config = dict(
    num_hidden_layers=22,
    hidden_size=160,
    num_attention_heads=5,
    num_key_value_heads=5,
    head_dim=32,
    intermediate_size=640,
    vocab_size=2048,
    hidden_act='swiglu',
    norm='rmsnorm',
    norm_place='pre',
    norm_eps=1e-06,
    positions='rope',
    rope_theta=10000.0,
    rope_fraction=0.5,
    qk_norm=True,
    attn_scale=0.177,
    bias='qkv',
    tie_word_embeddings=True,
    parallel_block=False,
    init='normal',
    init_std_qkv=0.0446,
    init_std_o=0.0553,
    init_std_up=0.0638,
    init_std_down=0.0638,
    optimizer='muon_hyperball',
    learning_rate=0.00954,
    lr_mult_qkv=0.4,
    beta1=0.95,
    lr_head=0.00955,
    max_grad_norm=2.0,
    warmup_steps=0,
    schedule='wsd',
    decay_fraction=1.0,
    decay_shape='exp',
    final_lr_fraction=0.05,
    batch_tokens=32768,
    max_seq_len=1024,
    doc_mask=False,
    train_tokens=271100000,
    max_steps=8274,
    dataset='wikipedia_en',
)
Each number is 128 + 32 x the weight over its row's rms, rounded and kept within 0 to 255. Layers, rows and columns count from 0. Numbers have three digits each. The size before them is the row's rms in percent of the matrix's.

# layer 16 attention query, 160x160, rms 0.0445, rows 0-82, columns 96-127
080:090051183118118060134095082137102125168187128183113157121162190110082111180133116171124059159133
058:137193134166107148142062119138113101118136111133104120115101137155163072151150151125125122131164
057:110126217085113168092164125130151115142101062105085120142100146138122090127134149144151089104071
048:136123126186127107106155120149088175132049126109159185094163165086067150127105082121153178160206
088:146155188123120100127130115092170123122117160120241099118075110123174075127125112153102052130059
078:242139167090134128096159121133140109180108117064145159162086110116087081097183110094137109118137
112:101142157139136092068135120164137097115117147170139107163129161115137103217214065136087196165173
109:090082090096147097157106125101141151134133094091130127077176132098124130128127118122139142127157
067:108155151106152167148081139123094120180173140126177121138118121115214131146120175191134031120125
060:102078110082065062153165136100113087137125142097150159084104147162085092141090120078101132093110
062:147075107160096146089119113157126153108072101137096134141125130092139092142089136161126164101143
070:094131073188116145152153138154144178152124096148189074168169178157132140125155120102108172107119
065:096145138151103115153134098137100136116139147137155123125110147113170123108027140166088133160153
093:112110155109156124085171140061185102088137109187109186135139101117132099148175148112171124176075
112:154149148103139107072124138134161168118182118124122091120102140180126145132190213109107141149129
113:206132173140100166157083119113069121096108180067113083122160131131159138108098107132175140105144
134:097150117126101136121158206173109148180119130215136147129112117104139111123092161099101124173091
120:124166144078108131106177097102158039115151138093148107070162200110119192128120144109136158087093
114:146096085119119087134164132101105090081199171134096128130159109090144107128157106158116104147058
115:098128142175203114097119074150160160149109165174096173181132093145154103073120085170154158094089
115:121190099129185121086105136124107124102131065149122123111111121087119141112073124158200128082160
112:203141166060108155098088169093151122127132113120087152197183109108138102148090104165100174160161
129:133119128106118097123086113115162097137212167124133096155103148082137102100165173199108117141120
114:110160119136143069109148158139057092162144185094132126131149052060147135130113188129098161116124
118:161130108155130127140156081135177083151104119129104110138100188134109171102074138079161175107187
106:111116178086108123097147089090077158157183158151067092123153149077176229142145075099127094085187
120:130131149086134121079136160091094114108140151109102132114147139173151115104130103106154161158107
115:119134094095146113105136083109153126182151113172095177143133092128184069172132185169091079122134
123:182165128154101135118083053099040121166169177213115121145138156118105103145129197095181102120174
125:100120116135095091152146053087096184098139168082103091150164065137134110057171143136132143099066
116:205090168103076095147126170080093082131084159182172124102142126164127122094119132102087084147126
125:181088104121105119161149125142220162151078134144183093170138178128175111111164103147121127149137
087:123143098111103130098086173128159112165138114106098171118135168132124136163183071137137086177136
064:121126151062126211076152169066120127140109135130104153150126125129098163134120149130118098112106
067:140154108067126135107110143081142116101126133060038138141119189217131050138188180133108084104162
067:127127125032118104107130138074119076108170087102046142166121136179151068176207192163126146121086
094:112137126174125157125105105152146084160122145126173124088124147134118121079099071073140111160157
078:116117109198157134140112082112131123076175146181116128147122113112192151139075081125100098128182
109:105158117061037154148124130139108114110158139124154127175094168171141137155107127070104096140120
106:136142109089160106092115138087165140099133174156163145142141126134104103129140151153114143153140
081:131081091143115174014116121125090129127119111124132133231126165123088190144141107100123093098125
066:133149200128092151146143053127140156150138129095131102125148090164171097159122177136149131077138
068:137137124108131106088081162060145144076125147120134158118087158202130097123123120106168157084143
068:082061120126116119119124144126135099142093167136049116211079144129137119150181169049161191061083
085:194152122139077127081125102133083067139147135104110134171125126165155181133108138114106073096157
104:142170130182132135164066145199115205141169148126220086123154151105154169082061144166089139161175
115:100107078106117114111183042161143085169094121155076164078132158085131121156143143148083122114090
112:117097106113172097175138126075149094172124155089120089112171135119123134119147143129120109102144
117:118120084147137177114098148148086175120180097158112087109126135098112159174138149130168180134130
111:108169124136128081114103147134082084103179138148118139093149105131114203119134157104128118085157
123:123152089067158129115094170156177139116175130124101127160153120177136144122146130124167115084131
104:131121103138095164174086194144127157178201141116166162116119101134071108161133110093140149103122
112:134129114143131119157151055119124073136135140157129135103090159203157130118132122164100121159078
113:159086145149087137164090182169136130156130114136165082171091131156167132082093119158072078132184
120:187121092126130123108147117131133171127125118139172170167176112144101066148147128085141124130150
115:138100078169103065123142189082132125060106161068120188088140142166180166103162120123150135088127
122:190115117142106125133158103136106093137085171078116116132147158093161120062163027128110117122096
112:158082164143095129138161137092092101068129190143142143099136157183155198100105104086090140144106
107:127138136110138114100173126122171161118090172148121131088132072159077125089157127121047183136161
114:101128101144107118095123107076168094169136164165087144204214117118218155074094137138119166123178
106:171111140054115169094135111117153115100158135158138093086168157099080121161151071140141186100149
116:165118127171140193139110153143115151134137120129081109076100146148153099174135129081123081142174
115:099096102085153088119148184103096108152193103117107160066115082106129119169102094138115084145135
120:200120080141137214141152129121144152113152082126133163163085130062129100141120155104121126175175
105:129156076167066100159128154196166125119128108125137170163155130126084099119125166141154224054158
084:109148091163122141094147132168083121098130111138136077112103127068100080161099109073095159149141
078:140164136146097064124102079156191128143109148141081086148104163128099137145129087196105175099139
072:130099144118108090108121094108187158185094159149072095123112143148103137102194111130156219111094
086:129091098139098114096133113085095112103115177134154136109139123148149124195115166123144086088144
080:195157140111118184154104140112127135147087061092128078167138105117084128153079095078135098174131
113:170082132139118099120146183146137182175073164123145145168113070159100110054120095174176150114082
083:092120153124134119169132136158185168157131109137091081168113111140104100168111142123161110177125
092:147134142091114132123116124092171120172139147116132122155146109140096162095179114110176116170091
094:138118083131058064153131167165150127145087168127104148072122112125114110101164141167156224115097
080:115114130095126099132100100080132161224110184136117106126136120149137148096214147164176159078133
083:168123152159115140143127130115131122114139150134159174114169083110155136111115126130103074133142
076:120125114089179152149138213158109082076109091106159160108107118149139122151080184116150064154161
109:124119096117116138056135117166119174126146060149093128151128110107154132156167111140099116144148
104:084159102164163135090170128129130105079105077168051142135179147073127040191100169130137109154140
113:140126154116111135057172156191163192087232147106102129071087139168125107053106098140147099120133
116:191170084167127142110107158160083099143081077149113106099104171145063086170167095110104140091101
112:152184148129121154186114084146146154198085094113138131143087138118077125199139168122155148151129
107:125095146144125136145117141146180141122117119110196148157096104153152180092190141146122084082098